Weights of a small transformer language model: vocabulary 2048.
Each number is 128 + 24 x the weight over its row's rms, rounded and kept within 0 to 255. Layers, rows and columns count from 0. The size above them is the row's rms in percent of the matrix's.

# layer 10 attention output (transposed), 192x192, rms 0.0932, rows 56-63, columns 96-191
size [109 115 115 111 110 116 107 113]
[[123 139 135 144 117 148 111 101 140 130 120 117 139 118 137 100 120 160 113 118 128 134  70 159 127 122 162 137 107 135 129 152 149 140 116 125 142  86 141 163 159 136 122 123 132 113 152  85 101 120 131  97 161 127 137 130 168  71 136 167 156 157 121 148  98 119 116 137 159 114 107 129 113 148 141 109 132 161 110  98  98 162 149 128 116 116 153 120 132 117 156  72 156 117 144 142]
 [130 143 151 137 134 143 139  88 123 110  91 132 144  84 176 160 169 155 180  73 148  76 132  86 115 120 148 132  92  90 114  80 120 139 155 151 122 109 143 140 118 134 138 131  90 126 157 118 120 154 106 129 129 121  91 106  94 130 107 111 144 114 139  69 128  78 144 129 144 132 120 121 124 138 150  99 113 126 163 154 113 138 133 161 126 130 106 168 141 107 118 113 164 153 132 102]
 [146 125  97 173 110 118 138  96 131 105 103 114 103 115 121 164 122  86 120 108 106 141 159 136 100 164 139 156 158 160 138 161 141 156 123 130  88 113 113 100  89  79 163 126 135  96 120  89 129  96 108 126 136 126 161 174 152 141 113 112 159 107 137  85 132 129 162 128 145 156  91 118 140 110 111 133 120 113 153 116 145 150 134 119 140 128 134 183 131 105 131 117 141 107  87 101]
 [147 128 116 132 121 117 152 137 171 150 118 143 129 121 161 149 123 110 149 158 123 126 125 140 131 118 117  94 171 117 161 149 176 137 128 176 126  91 147 138 138 123 107 109 144 108 158 118 110 124 110 131 130 138 120 113 151 133  90 131 134 120 132 130 122 150 145 195 114 101  60 158 132 102 123 178 115 144 140 128 197 117 137 121 189 164 139 146  91 180 140  99 120 157 116 123]
 [136 130  70 148 136 153 132 114 122  91 107 105 173 132 114  90 112 111 110  96 136 185 166 157 110 157 143 105 138  98 162 123 134 119 161 160  70 162 169 158 122 105 168 174 115 121 123  98 128 117 174 140 171 164 129 162 137 116 140 123 109 194 137 147 140  89 124 150 107 113  91  93 123 145 141 104 111 147  99  92 102 109 113 122 119 138 117 102 111 170 108 131 116 140  85 157]
 [115 139 116 133 108 141 107 136  88 130 144 106 160 158 149 107 107 135 157 111  79 151 129 107  89 137 100 149 124 141 188 136 152 167 152 141 135 143 153  95 141 152 162 108 156 123  99 116 118  96 136 103 124 150 137 110 109 134 106 149 152 157 161 117 115  93 135 146 124 100 122  93  74 114 128 105  96 105 131 122 126 135 183 141  69 160 128 144 102 127  42 154  81 124 143 129]
 [122 124 130 130 135 116 105 115 178 128 114 157 101 107 112 106 153  77 154 103 159 171 131 117 116 175 120 125 113 138 142  92 127  93 125 156 140 149 131 131 148 171 177 160 109 185 120 143 108 116 100  91 132 108 174 103 125  95 145 142 141 158  90 146 135 160 154  75 130 118 108 163 160 126  93 140  95 170  87 148 137 143 118 101 106 137 114 111 132  96 109 122 140 118 123 140]
 [123 122 158 159 123 152 138 106 138 142 159 124 110 118 119 117 151 169 141  92  86  93 122 117 111 184 151 135 112 169 138 159 156 106 102  98 142 141 115 111 113 139 163 156 152 120 104 161 161 129 167 134  70 108 105 137 116 121 131  98 121  97 161 159 166 103 106 124 104 127 133 110 119  97 123 106  55  86 153 115 129 135 104 143 128  86 113 135 104 103 165 140 121 162 146 117]]
# layer 10 attention value, 192x192, rms 0.104, rows 57-63, columns 96-191
size [117 115 103 105 113 106 114]
[[118 112 157 134 129 124 117 163 132 143 125  76 110 148 107 168 126 115 132 177  95 155 112 148 117 158 125 160 110 120  90 145 120 118 138  94 142 116 103 162 124 130 134 116 112 102  74 116 106 133 145 121 154 130 183  41 165 135 145 134 134  99 130 151 126 115 126 185 156 116 126  86 138 111 134 153 131  95  86 100 123 141 125 154 145 138 103 175 151 172 151 140  71 123 129 123]
 [146 193  91 135 111 132 150 100 135 102 160 208 174 100 148 111 141 140 122  98 122 141 145 140 163 157 101 170 144 139 118  81 140 125 101 136 152  97 129 141 109 128 152 153 102 163 150 140 104 153 155 124 101 178 126 100  99 123 164  97 102  99 112 135 153 161 138 137 146 139 138 126 103 185 106 125  82 127 104 110 139 143 123 128 120 122 141 118 130  92 134  81 110  96 148 159]
 [146 169  98 128 146 149  88 137 148 142 146 177 145 109 152 150 139 118 141 129 126 127  83 129 188 129 147 133  76 127  68 125 120 127 100  86  86  92 132 138 103 104 166 157 104 110 111 165 149 114 117 126 140 101 123 113 121 106 138 159 126 138 113 134 123 123 146 137 142 114 148 149 125  75 119 130 181  88 108 157 108 122 119 123 155  77 123 128 169  99 160 133 125 127 161 129]
 [ 93 155 122 128 119 132 121 126 147 105 141 145 190 169 102 162 151  97 100 112 147  90 135 115 116 100 128 117 147  80  19 125 127 117 130 193 153  92 106 109 116 108  73 155 184 118 146  85  96 118 136 150 102 120 102  79 149 138 142 109 162 143 105 139 133  96 100 145 120  98 162 155 109 133 131 158 126 109  96 153 125  96 144 116 135 153 121  98 114  96 135 138 156  90 158 132]
 [150  94 157 136  87  68 126 122 129 131 140  97 153 132 118 134 164  89 143 122 159  76 116 165 140 131 120 132 125  97 123 150 153  98 155  91 100 115 148 135 145 128 132  94 103 123 148 139 130 123 104 121 150 144 119 142 123 102 100  93 108 137 121 145 105 104 113 110 147 187 157 146 109  62 157 134 123 108 118 105 115 127 147 145 190 139 174  87 169 118 138 144 161 134 111 155]
 [ 91 134 135 133 156 103 148 168  88 101 118 134 131 170 124 126 112 119 137 113 131 127 112 152 156 125 110 167 128 146 155 122 107  97 146 115 151 114 149 172 148 121  62 134 168 110 109 112 110 156 144 180 143 113  90 123 172 137 113 129  97 115 135 146  98 131 166 104 153  98 104 142 111 136 110 142 149  85 120 113  82 142 131 121 111 101 115 129 162 110 134 114 123 148 134 128]
 [ 88 145 136 124 148 146 134 130 148 167 147 111 101 131 139 110 147 152 184 147 120 159 148 101 119 116 172 171 137 108  91 110 112 130 106 152 127 125 123 102 151 162 119 103  90 102 104 118 116 146  87  96 156 163 134 125 126 140 133 109 155 123 140 102 136 128 186 117 133 169  71 104 152 118 123 107 109  94 107  87 126 121 137 112 118 140 146 122 118 184 141 128 170 146 133 121]]
# layer 10 attention query, 192x192, rms 0.0929, rows 64-92, columns 96-191
size [ 75  72 115  78 103  97  93 100 108  99  90 106 112  99  98 100  92 107  89  99 105 107 103 106  92 102 105  97  97]
[[128 120 167  71 128  91 127 122 128  94 123 135 137 107 185 114 157 106 143 187 117 109 146  81 142 120 131 165 153  78 133  94 119 160 138 145 150 148 110 119 116 173  85 107 141 119  88 162  77 132 119 163 158 100 120 108 100 139  88  79 127 118 149 181 146 151 141 111 126 118 153 108  99 135  97  92 136 157 145 152 127 106 126 137 110 149 131  79 116 120 102 101 111  94 134 126]
 [ 83 117 128 111 129 122 146 122 112 138 138 104 115 142 144 100 100 163 162 106 108 153  99 122 130 139  99 114 101 140 122 155 154 105 101 122 164 132 165 137 102 149 132 171 131 154 140 144 108 129 163 117 132 186 152 121 148 147 131 173 122 158  98  79 114 103 126 158  86 177  91  99 163 128 110 122  77 141  95  82 139 138 122 122 145 134 149 145 134 130 121 106 131 100  95 127]
 [117 105  78 116 145 126 155 111  99 150 130  88 145 148 104 110 105 139 137 141 119 146 121  75 138 146 118 177 117 176 109 118 134 145  84 118 105 142 115 105 127 112 108 140 153 155 114 121  79 142 120 148 122 142 123 156 182  92 139 118 147 124 132 149 132 107 124 138 165  81 113 100 140 149  73 136 103 118 144 133 132 107 104 126 137 132 156 114 145 140 132 159 106 112 179 129]
 [138  87 183 105 140 138 151 166 119 119 141 105 135 100 179  98  89 110 130  56 140 138 151 195 177 118 100 133 141 123 155 129 147  93 138 131 137 157  93 149 119 118 104 172 148 129 125 153 142 135 151 133 131 152 105 139 118 104 128 113 123 137 115 129  98 140 140 158 133 100 101  98 119 103 154 122 140 122 139 135 107 159 167  94 144 114 140 133 132 125 119  95 152 151  65 103]
 [108  92 109 137 139 176 115 177 157 137 104 166  82 108 169 120 104 134 102  78 120 171 111 111 146 127 140 104 115 135 119 134 124 124 177 168 146 113 116 164 119 109 171 130 114 142 191 119  90 132 127 118 130 160 118 109 126 167 143 169 133 154 132 146 119 144 101 128 191 146 110 106 114 123 132 158 105 160 167 123 136 156 147 114 110 182 120 163 132 135 126 114 123  97 160 122]
 [ 96 106 145 131 155 118  65 148 115 113 135 145  91 126 130  93 116 154 123 108 206 130 132 149 105 119 149 141 124 120 119 121 124 119 156 118  98 148 135 166 124 100 114 116 155 154 160 150 162 169 103 106 126 146 100 107 100 149 108 109 124  59 147 156 135  99 128 138 133 125 120 110 147 102 159 155 149 134  78  64 111 155 125 136 114 131 107 104 149 144 103 131 156 131 133 105]
 [139 132 118 139 164 153 138 173 134 157 159  97 149  85 123 134  95  87  89 140 138  98 127 134 115 128 167 124 130 127 154 116 140 145 108 144 120 152  69  90 130 173 136  66 134 151 123 114  85 114 135 119 134 167 138 134 101 102 111 150 138 140 139  94 126 151 156 137 131 100 118 135 127  91 111 111 120 139 126  95 137 126 114 125 108 184 172  84 153 120 142 106 109 105 144  90]
 [130 123 154 122 141 153 136 127 134 169 180 137 132 110 113 126 119 125 147 132  72 112 121 144 129 146 139 108 145 111 113  72 122 116 122 117 141 119 136 134 137 153 157 175  94 115 126 122 158 160 123 122 147 117 150 153 145 169  80 124 156  85  99 112 128 127 120 109 110 119 122 122 130 116 133 120 109  95 110 178 175 145 166 187 148 158 144 148 144  94 151 142 118  92 109 118]
 [119  99 150 168 135  93 125 166 145 133 104 102 128 150 132 126 109 152 131 122 157 126 137 144 176 123 148 155 124 125 106 101 120 162 125 150 105 166 124 136 163 111 170 127 132  92 124 181  96 153 145  97 136 185 156 102 153  88 157 152 122  94 149 161  92 135 117 168 122 130 128 120 164  97 100 144 120 175 156 130 138 111 124 107 120 145 149  96  82 145 140 137 160 101 178 125]
 [117 158 161 110 140 128 100 158 117 181  94  94 119 142 142 112 160 132 122  95 140  79 110 122 153 114 130 117 145 149 149 176 147 110 207 115 118 161 125  93 164 158 126  91 162 133  95 132 137 135 114 122  95 160 126  67 156 115 164 154 187 105 120 100 124  98 133 112 145 155 143 126 153 128 130  90 135 182 129 144 104  94 165 141 113 100 176 158 107 114 131 147  75 122 101 119]
 [125 111 130 121 120 136 141 141 150 168 105 151 120 150 141 125 130 103 128 120 150 145 154 177  86 113 169 122 131 153 124 115  83 120 109 149 169 140 107 105 118 150 145 144 124  82 119 137 110 179 133 101 129 137 159 155  84 150 135 173 156  96 126 122 106  99 128 110 131 123 141  71 127 147 117 121 138 111 138 132  95 151 166 128 148 126 117 123 115 116 132  95 119 107 130 126]
 [121 153 123  76 124 112 107 140 162 176 141 109 111 125 132 153 131 114 105  92 133 135 162 138 160 154 124  67  77 125 113 149 138 152 148 131 140 173 129  94 120 165 133 131 146 112 127 118 138 109 154 108 108 126 112 149 105 129  76 108 128 142 116 141 126 122 110 126 126  95 135 133 137 109 182 134 147 139  87 168  85 165 136 101 134 127  88 109 125 155 144 124 171 138 123 157]
 [137 134  95 128 115 140 128 155 115 180 165 107 113 130 101 125 149 116 122 108 112 114 145  85 183 153 139 157  82 119 109  93 129 144 167 104  98  99 104 152 160 131 114  94  92  84 120  90 142 200 137 136 180 115 123 107 122 123  96  98 139 116 125 112 112 137 157 131 178 133 159 157 183 108 143 133 118 152 103 122  98 119 122 150 159 127 137 140 182  98 110 145 164 123 124 148]
 [ 97 115 131  83 173 106 133 150 109 177 169 135 146  65 125 122 122 118 174 130  93 108 157 144 113  91 118 120 141  89 150 187 104 155 119 128 131 119 185  99 122 152 144 143 124 102  91 151 111 104 100 110 138 146  61 100 100 140 140 139 153 106 113 158 143 166 123 117  85 128 151 150 145 125 135 104 147  96 125 118 119 118 115 131 144 107 155 134 120 106 154  71 119 159  96 151]
 [101 109 138 103 131 123 136 153 117 116 122 132 108  74 143 114 136  83 198 142 111 151 101 149  95 131 114 109 110  94 114 104 114 148 155 112 132 164 157 132 153 153 130 159 146 131 115 139 158 139 133  59 110 105 120  87 147 108 150 130 160 103 128 117 155 134 161 131 142  87 137 138 146 100 134 102 123 155 146 130 117 146 174 129 150  96 166  98 134 151 130 152 182 112 136 129]
 [184 143 109 164 125 133 108 129 192 182 154 130 144 134 123  68 140 114  96 116 118 127 135 130 141 134 179 140 157 121 148 100 105 131  95 140 132 131 143 157 168 147 147 107 147 134 149 130 132 127 129 102 147 119 151 157 158 159  90 139 140  82 122 158 153 120 136 102 115 137 128 176 143 131 111 154 126 141 143  74 162 152 103 157 127 105 136  90 102 101 121 144 114 130 130 120]
 [153 152 111 149 141 109 148 109 137 119 110  77 113 145  96 152  97 138 136 131 122 179 118 117 190 179 177 114 132 173 154 147 152 144 171 175 125 113  90  95 123 129 136 118 110 116 130 141 101 114  75 111 125 105 100 117 116 129 132 125 104 107 103  88 109 142 102 138 113 119 148 122 100 153 104 106 165  65 178 109 136 154 148 152 139 112 135 131 134 106 108 112 120  97 161  97]
 [130 124  99 124 147 112 139 123 141 125 119 153 117  99 142 123 103 120 121 117 112 136 174 148 171 128 110 117 122 138 128 139 144 144 151 150 142 158 134 105 133 157 120  99 113 111 117 132 112 108 119 141 133 111 117 174 142 135 140  79 112 111 143  72 133 146 147 149  83 135  74 117 149 109 113 126 122 137 137 135  93 128 155 117 118 123 124 143 123 126 128 138 143 161 115 140]
 [114 143 173 161 131 140  87 124 170  97 106 137 143 102 118 128 106 133 130 115 149 150 132 142 143 125 121  63 116 141 101 108 132 132 161 125 112 121 142 112 128 137 124 100 116 142 131 146 150 159  78  96 122  92 136 135 121 125 185 148  71 125 171 161 101 124 156 153 150 152 123 109 118 122 107 135 167 117  62 151 128 160 147  74 138 176 131 136 110 104 133 129 118 127 120 146]
 [122 130  73 137 135 168 127 168 111 128  97 115 121 123  85  84  88 129 168 153 148 143  78 127 118 165 163 140  82 106 151 135 132 122 104 127  97 117 108 128 149 126 128 138 127 126 148 158 147 118 151 102  98 112 148 152 135 160  92 133 128 131 121 103 187 109 166 122 166 163 142 120 105 143  93 172 135 148 142 128 131 129 129 114 151 106 141 164 149 115 109 127 106 107 167 105]
 [142 124 116  99 142 128 155 112 106 154 104  96 107 154 152 118 132 130 153 137 118 135 141 154 151 136  96 120 166  97 131 143 137 146 118 158 141 114 147 114 110 171 116 127 146 138 114 117 150  98 108 172 187 159 125 103 157  92 135 167 122 126 118 156 127 137 134 125 119 112  87 123 142 155 118 113 118 108 155  81 124 170 137 101 145 138 155 140  85  99 186 113  80 113 110 121]
 [154 152 131 151 153 150 145 124 131 118  72 170 108 127 171 106 111 131 114  84 143 154 135 113 101 123 114 122  87 154 129  74 142  90 119 155  84 156 116 108 130 127 138 166 130 126 116  96 129 115 134 106 118 156 107 188 150  95 112  85 164  93 151 117  97 111 122 124 171  52 115 140 134 130 109 122  80 101 104 137 148 128  54 132 126 131 130  80 128 153 129 114 117 170 153 117]
 [139 102  75 129 133 155 140 147 150 134 129 109 146  87 141 139 112  81  73 104 124 133 118 162 143 108 127 116 128 162 120 113 114 156 124 127 122 148 106 134  91 108 108 103 163 171 139 136 155 148 110 125 179 101 128 143 137 139 122 165 128 130  98 128 123 111 157 141 160 117 106 112 154 143 169 173  99 154 121  90 161 132 123 124 136 141 152 156 133 124 137 112 130 170 121 152]
 [127 120 107 147 176 119 134 147 160 169 148 152 158 138 110 143 111 128 104 117 159 125 110  90 148 109 167  85 106 166 150  52 130 124 137  80 135 161 132 126 164 155 117 144 134 103 130  89 132 115 137 136 133 100 137 162 144 119 150 171 164  95 130 119 155 154 194 121 116 107 102 134 114 120 114 131 128 111 124 121 143 110  95 138 121 132 126 165 125 160 171 139 104 100 105 123]
 [ 88 154 111 131 153 128 160 126 149 123 137 114 107 122 150 129 150 139 130 150 111  85 166 120 111 160 133 133 153 143 146 141 100 145 154  94 140 124 150 118 173 128 100 130 109 114 153 146 130 145 143 119 114 128 118 157 142 151 106 112  56 105 135 101 120 130  89 161 119 129 111 172 110 165 153 114 142 141 158 132 119 134  87 117 114 143 128 157 110 145  86 129 126  95  73 162]
 [134 102 118  99  89 148 124 115 137 148 140 127 151 123  98 148 138 118 132 179 116 142 126 121 127 130 152 185 122 165 103 175 112 117 143  97  97 123 100 146 166 145  97  85 116 133 111 147 120 134 119 115  95 163 143 124 100 146 111 116 163 166 149 108 138 132 110  82 137 147 145 131 204 130  77 141 156 144 121 139 170  72 158 112 150 156 107 140 146 102 147  98  82 120 114 145]
 [117 155  93 136 123 143 131 166 143 114 133 144 129 125 149 103 136  99 139 119  88 119 119  99 120 109 134 122 141 135 122 106 146 114 160 121 102 104 125 151 158 122 126 106  88 163 137 112 106  91 161 141 103 158 137 135  98 124 112  72 144 146 124 139 123 180 115 178 122 113 146 168 150 102 122  82  78 103 154  94 144 102 135 106 151 125 135 100 130 141 123  96 120  98 166 115]
 [131 124  91 121 165 192 111 149  93 133 105 140 108 153 101 125 108 110 116 122  91 107 123 122 145 119  84 132 161 152 152 103 124 134  97 163 139 144 112 136 111  92  99 166 133 150 129 139 171 178 110 148 160 136 127 108 119 123 148 150 134 126 130 169 119 120  77 135 104 137  74 105  98 112 116 120 114 175 123 144 140  99 136 132 126 127 158 140 123  98 130 176 153 114 120 124]
 [116 136 127 143 130 142  72 119 156  99 136 150 138  86 163 105 152 172  77  98 102 186 148 117  97 152 159 128 114 118 107 112 159 145 157 120 139 114  76 137 168 117 111 136 136 105 153 144 164  83 160 126 153 147 118 112 108 111 139  97 143 149  90  60  95 115 157 125 148 168 171 136 105 125 137 147 131 109 162 174 132 123 128 114 182 119 140 128 131 123 135 162 162 134 109 169]]
# layer 10 attention key, 192x192, rms 0.0941, rows 64-91, columns 96-191
size [ 81  75  90 105 102  93  91  99  96  94  96 105 115  99  95 101 100 108  99  98 102 104 109 100  94  97 102  95]
[[133  93 156  92  71 113 130 177 111 135 172 131 145 145 138 144 130 189 172 159 169 109 156 111 102 156 115 153  97 157 161 141 110 153 134 125 161 101 117 154 157 142 143 121 142 133 125 147 188 127 108 147 144  90 164 175 130 102 148 141 106 120 157 138 126 134  71 108 109 134 148 179 140 101 147 127 147 131 146 110 159 140 108 120 141 147 168 141 111 122  79 153 126 112 133 145]
 [131 113 178 123 108 152 112 121 124 142 135  76 143 151 144 155 146 114  78 136 138 149 120 150 148 148 105 187 116 115 145 109  84 165  89  98  87 153 124 126 115  89 119 102  95 114 137 155 111 157 137 116 136 120 145 129 132 177  82  60 133 159 125 149 134 159 115 133 116 108 104  94 135 138 146 135 104 144 121  90 147 163 130 119 160  86  55  94 134  87 108 101 148 161 137 131]
 [145 118  96 142  69 127 140 140 114 187 157 119 145 153 150 168 135 141  95 141 140 126 112 146 111 111  84 147 121 129 104 151 111 122 142 102 155 115  94  89 117 162 102 174 138 124 114  97 135 128 138 130 109 120 157 121 112 130 127 147 128 100 105 111 161 163  64 126 116 101 104 114 129 112 112 152  91 135 138 114  75 132 137 147 110 138  80  92 150 140 123 155 132 135 126 153]
 [100 142 159 160  95 116 136 122 129  83 121 148  74 142 120 100 155 122 154 111  63 146 124 108 141  97 101 105 119 101 172 116 127 105 153 162 101 131 188 132 133 119 113 130 121  93 108 165 111 124  96 113 164 126 103 136 120 118 135 124 161 155 122 135 149 175 200 114 116 169 118 143 125 128 123 151  95 110 137 164 141 146  90 161 146 126 154 114 154 125 135 132 128 157  94 133]
 [ 99 134  98 132 197 161 142 191 129 110  93 127  97 100 112 126 157  94  95 107 125 154 104 100 106 134 135 138 126 164 138 111 154 115 127 152  80 143 139 145 104 159 121 131 135 132 108 114 162 145 126 141 149 125 136 163 130 134 116 129 116 162 112 137 120 114 143 129  57 137  83  96  83 102 152 117 124 149 135 128 143 107  92 150 101 177  86 144 160 130 110 152 115 153 131 109]
 [125 112  78  61 122 120 127 136 186  96 118 146 115 133 130 142 122 123 141 125 129 151 120 120 150 124 107 135 121 105 131 137 161 144 135 105 102  76 107 131 110 127 108 129 109 152 111 116 155 104 125 106 155 101 142 102 108  92  99  68 120 168 128 186 126 135 126 129 132 134 113 123 113 156 125 145 104 121 108 106 164 136 167 172 114 137 126 132 117 128 144 101 122 154 109 102]
 [127 102 111 148 152 144 124 156 135 129 133 133 136 151 144 136 104 159 141 120 139  91 104 142 137 126 106 109 101 113 106 150 181 134 146 111 132 154 151 163 128 101 117 133 113 103 129  85 118 123 153 150 116  96  91 123 115  79 136 148 145 104 146 139 139  92 136 140 103 173  77 105 126 165 123 150  84 121 151 141 136 147 165 115  94 104  82 149 143 156 143 142  70 131 133 148]
 [ 84 142 109  86 137 133 133 127 134 127 144 100 144 136 111 134 119 120 133 153 165  75 150 162 157  76 168 159 165 181 179 117 113 132 106 119 153  82 136 115 166 141 129  95 140 145 134 131  97 150 119 143 138 120 150 130  96  92 124 138 130 134 117 110 147 158 143  99  70 166  73 111 136 156 158 133 137 141 133 140 116 104  90  96 113 117  69 115 113 125 152 171 113  97 136 136]
 [120 135 195 142 128 137 128 114 134 119 113 153 154 110 101 104  89  93 123 163 131  86 122 156 139 174 137 107 157 132 127  97  89  98 137 174 120 177 116 100 128 128 137 108 140 157 170 128 119 128 119 138 123 131 149 128 156  86 147 121 140 107 147 166 120 119 110 116 140 153 134 122 131 155  71 144 152 138 108 122 138 128 162 149 117 143 156 191 103  85 135 107 107 142  98 104]
 [145 184 139 161 121 127 115 153 133 146 144 123 103 121 142 117 159 130 119 132  58  96 125 151 116 132 160  93 131  75 142  99 114 127 160 123 129 136 104 145 144 130 137 190 144 104 152 131 120 147 100 115 126 101 145 142 117 121 125  84 170 149 103  99  88 115 105 103 130 125 154 139 108 124  95 152 139  81 142 164 113 108 150 126 129 129 145 147 139 209 149 101 158 153 134 113]
 [134 134 139 170 152 156 136 130 187 111  82 127 139 116 159 138 143 131 156 146 159 169 132 132 109 116  77 110 134 162 124 125 109 159 151 109  99 112 119 140 148 131 123 135 148 131 158 138  97 110 158 155 150 155 132 126  98 143 138 135 113 105 169 131 143 133 108  76 143 119 117 101 130 144  99 185  96 152 132 154 159 135 176 130 114  87 119  87 153 119 138 152 111 166 139 127]
 [140 157 148 162 147 152 170 159 148 179 150 101 128 128 104 114 113 108 194  86 141  96 129 138 109 134 112 104 132 117 112 116 135 145 115 142 107 161 156 135 141 114 138  92 131 172  75 148 127 118 146 157 171 122 148 118 117 114  93 117  87 147 149 167 159 149 132 123 143 121 128 149  77 145 113  89 113 133 146 128 132 127 123 102 152 130 157  77 155 118 136 111  91  86 116 141]
 [149 118 145  81 122 140 163 116 106 155 101 130  95 135 103 166 105  99 145 187 106 128 146 109 141 165 118 129 150 143 127 168 128 129 112  88 132 127 106 128 148 142 133 110 143 127 128 116 110 144 125 154 124  85 125 134 143  91 133  86 100  87 142 100  95 152 142  97 129 109 128  97 127 210  96 111 126 135 119  93 117 107 150  95 104 146 115 122 146 126 148 152 124 106 104 118]
 [150 135 113 138 137 133 107 149 134 140 104 102 105 136 129  88 124 140 157 150 165 110  87 159  93 142 122 107 173 110 105  88 118 141 111 124 122 137 104 140 137 155  85 118 136 108 163 147 159 139 124 110 104 139 125  67  98 171 126 114  95 129 127 101 102 129 133 141 153 100 159  89 109 169 136 162 143 147 177 146 176 133 191 116 186 133 106  94 164 136 103 164 141 122 133 163]
 [181 133 166 123 149  82 107 107 160  82  87 153 167 102 161 117 123 100  95 148 144 152 134 148 105 110 172 115 129 115 123 130 134 114  87 131 100 141 106 103 128 153  91 126 111 138 180  85  97 145  77 111 120 172 139 124 143 157 134 159 107 147 106 149 118 128 135 146 130 130 155 111 130 165 121 164 162 114 145 122 174 115 145 109 175 161 104 118 146 114 176 134 119 163  94 122]
 [101 125  77 104 114 100 171 103 121 106 159 160 118 130 121 130  79 123 155 155 127 115 179  93 111 101 166 133 140 108 138 140 144 150 150 147  83 152 131 122 139 148 164 121 119 130 107 175 130 129 117 110 140  98 146 123  45 121 141 104  76 147 148 109  98  90 105 117 119 151 127 123  89 125 128 130 166 150 132 133 177 100 167 107 114 114 105 170 109 149 118 129  93 107 124 100]
 [148 121 149 146 123 123 145 100  98 157 107 109 173  84 156 128 132 159 109 127 117 126  96 140 138 162 112 130 119 141 128 169 151 123 129 115 114 144 148 137 129 145 145 134 129 139 108 183 111 108 144 112 103 152 120 144  88 144  82 159  82  84 100 120 147 155 114  97 150 123  91 165 116 106 157 121 111 126 124  90 154  99 139 151  69 135 128 123  86 132 105 141 146 131 148 157]
 [122 104 164 145 114 128  72 134 115 116 142 121 106  83 145 137 138 166 114 128 110 117 143 140  99 100 177  77 149 113 117 118 141 129 145  93  95 109 131 196 148  80  86  76 113 129 125 146 111 114 127 121 106 111 132 138  63 132 134 110 129 122 159 136 146 132 168 149 116 108 128 122  80 148 114 155 139 115 157 172 150 102  95 116 129 140 133 119  97  81 110 104 154 123 104 129]
 [114 146 135  83  81 157 136 140 169 131 129 108 139 132 145 138 131  89 196 156 143 157  88 159 142 124 149 138  94 135 127 134 150  80  78 111 124 173 118 181 135  80 134  98 127  93 100 158 118 127 147 112 141 116 131 144 129 143 102 158 130 111 131 161 149 104 109 118 191 116 126 172 138 140 142 119 136 159 121 170 179 141  77 149 177 138 132 127 132  90 145 121 120 149 134 145]
 [148 167 129 119 130 149 145 121 165 117  70  92 119 106 158 106 128 116 127 145 129 144 142  98  81 102 130 106 153 128 116 128 114  79 113 127 116 130 174 111 150 157 154 167 136 146  97 111 106 109 101 115 117 109 119 177 147 138 184 126 121 128 140  98 145 119 154 178 138 126 115  74 102 173  84 110 136 116 142 148 128 118  94 135 111 153 155 118 115 157 118 102 136 102 170 122]
 [147 119 166 166 157 131 120 155 151 145 142 141 167 167 108 150 142 114 151  77 142 119 126 166 132 142 139 137 164 144 145 152 124 142 158 125 127  98 117 143 134 120 133  78  97  84 134 108 113 120 158  77 125 109 107  93 111 133 117 146 121  99  86  97 109 158 136 137  94 114  91 168 109 123 157 125 119 133 125 161 138 128 111 104 138 103 104 164 142 157 114 117 150 140 122 127]
 [128  84  85  92 128 127 124 142 122 145 169 151 144 128 149 128 135 144 139 114 144  98  72 151 152 164 141 151 148 124  90 136 145 182  87 106 134 128 106 144 102 109  96 148 105 106 113 137 165 152 145 193 105 122 129 123 119 125 140 156  84 144 174 156 140 135 121 149 165 132 116 163 156  71 130  87 145 166 149 120 148 117 148 117 125 139 127 132 107 131  77 208  86 153 125 104]
 [101 128 163  98 108 178 116 132 139 164 135 188  89 144 164 132 124 141 124 106 135 146  73 144 156  94 131 126 100 120 144 164 167 126 137  94 129 106  95 124 134 159 105 118 112 101 145 107 166 133 125  95 127 105  97 135 129 112 115  91 129 101 134 151 174  90 154  97 116 155 161 128 129 149 121 107 157 138 148 151 123 113 157 159 135 105 128 139 116 147 146 132 126 106 161 158]
 [155  98 115  82 136 152 112 141 108 107 159 127 132 137 149 117  77  99 121 164 128 127 194 146 139 105 100 166 137 128 141 122 130 124  96 119 152 159 134 110 125 164  93 132  65 138 146 175 112 157 140 192 111  78 170 128 105 127 119 144 124  83 123 104 144 134 123 187 118 148 125 134 151 121 158 162 130 148 174 154 140 104 139 143 139 142 125 121 112 112 121 163 114 115 111 149]
 [129 115 150 163 136 129 119 110 122 136 157  94 111 126 102 150 116 124 127 126 149 123 140 123 135 138 116 149 170 121 186 159 114 141 163 105  82 117  83 117 113 112 140  94 102 158 123  91 166 101 141 125 108 119 106  77 187  98 131 153 127 117 134 102 127 115  98 147 104 113 127 118 191 137 150  73 160 101 119 140 129 119 124 116 127  88 121 103 117 108  97 104 105 133 139  77]
 [137 171 165  67 117 118 168 121  98 172 120 136 110 146 158 158 127 125 133 157 126 111 144 114 142  87 148 111 121 140 107  89 160 120 103 106 122 130 111 110 151 139 172 174 102 135 127 124  92 115 115  81  70 162 124 113 100  99 118 155 124  79 107 102 123 110 102 142 146 102 132 155 121 121  82 102 112 100 143 144  98 117 142 149 116  83 130 123 172 106 100  99 105 136 126  93]
 [123  98 128 122 177  92 178  95 100  95 136 133 128 160  83 119 119 127 116 156 140 101 112 121 123 139 110  93 128 138  93 149 148  99 111 113 139 153 106 105 112 146 128 152 106 139  87 122 115 133 153 194 139 143 150 109 145 149 137  96 166 133 143 147  78 143 152 152 141 132 124 121 137 119 167 118 181 129 150 147 100  83 149 113  85  65 133 140 112 150 135 142 112 120 132 141]
 [110 151 140 126 147 143 112 110 138 129 148  87 115 133 186  85  96 131 123 122 142 147  89 122 131 134 138 134 153 146 110 162  97 132 117 137 132 128  75 141 140 159  81 138 148  96 104 127 117 140 105 126 140  96 121 177 135 106 173 106 147 132 112 150 104 107 135 125  73 146 137 139 102 126 127 129 105  88 126 123 150 145 140 156 156 164 159  92 105 133 129 123 166 119  85 160]]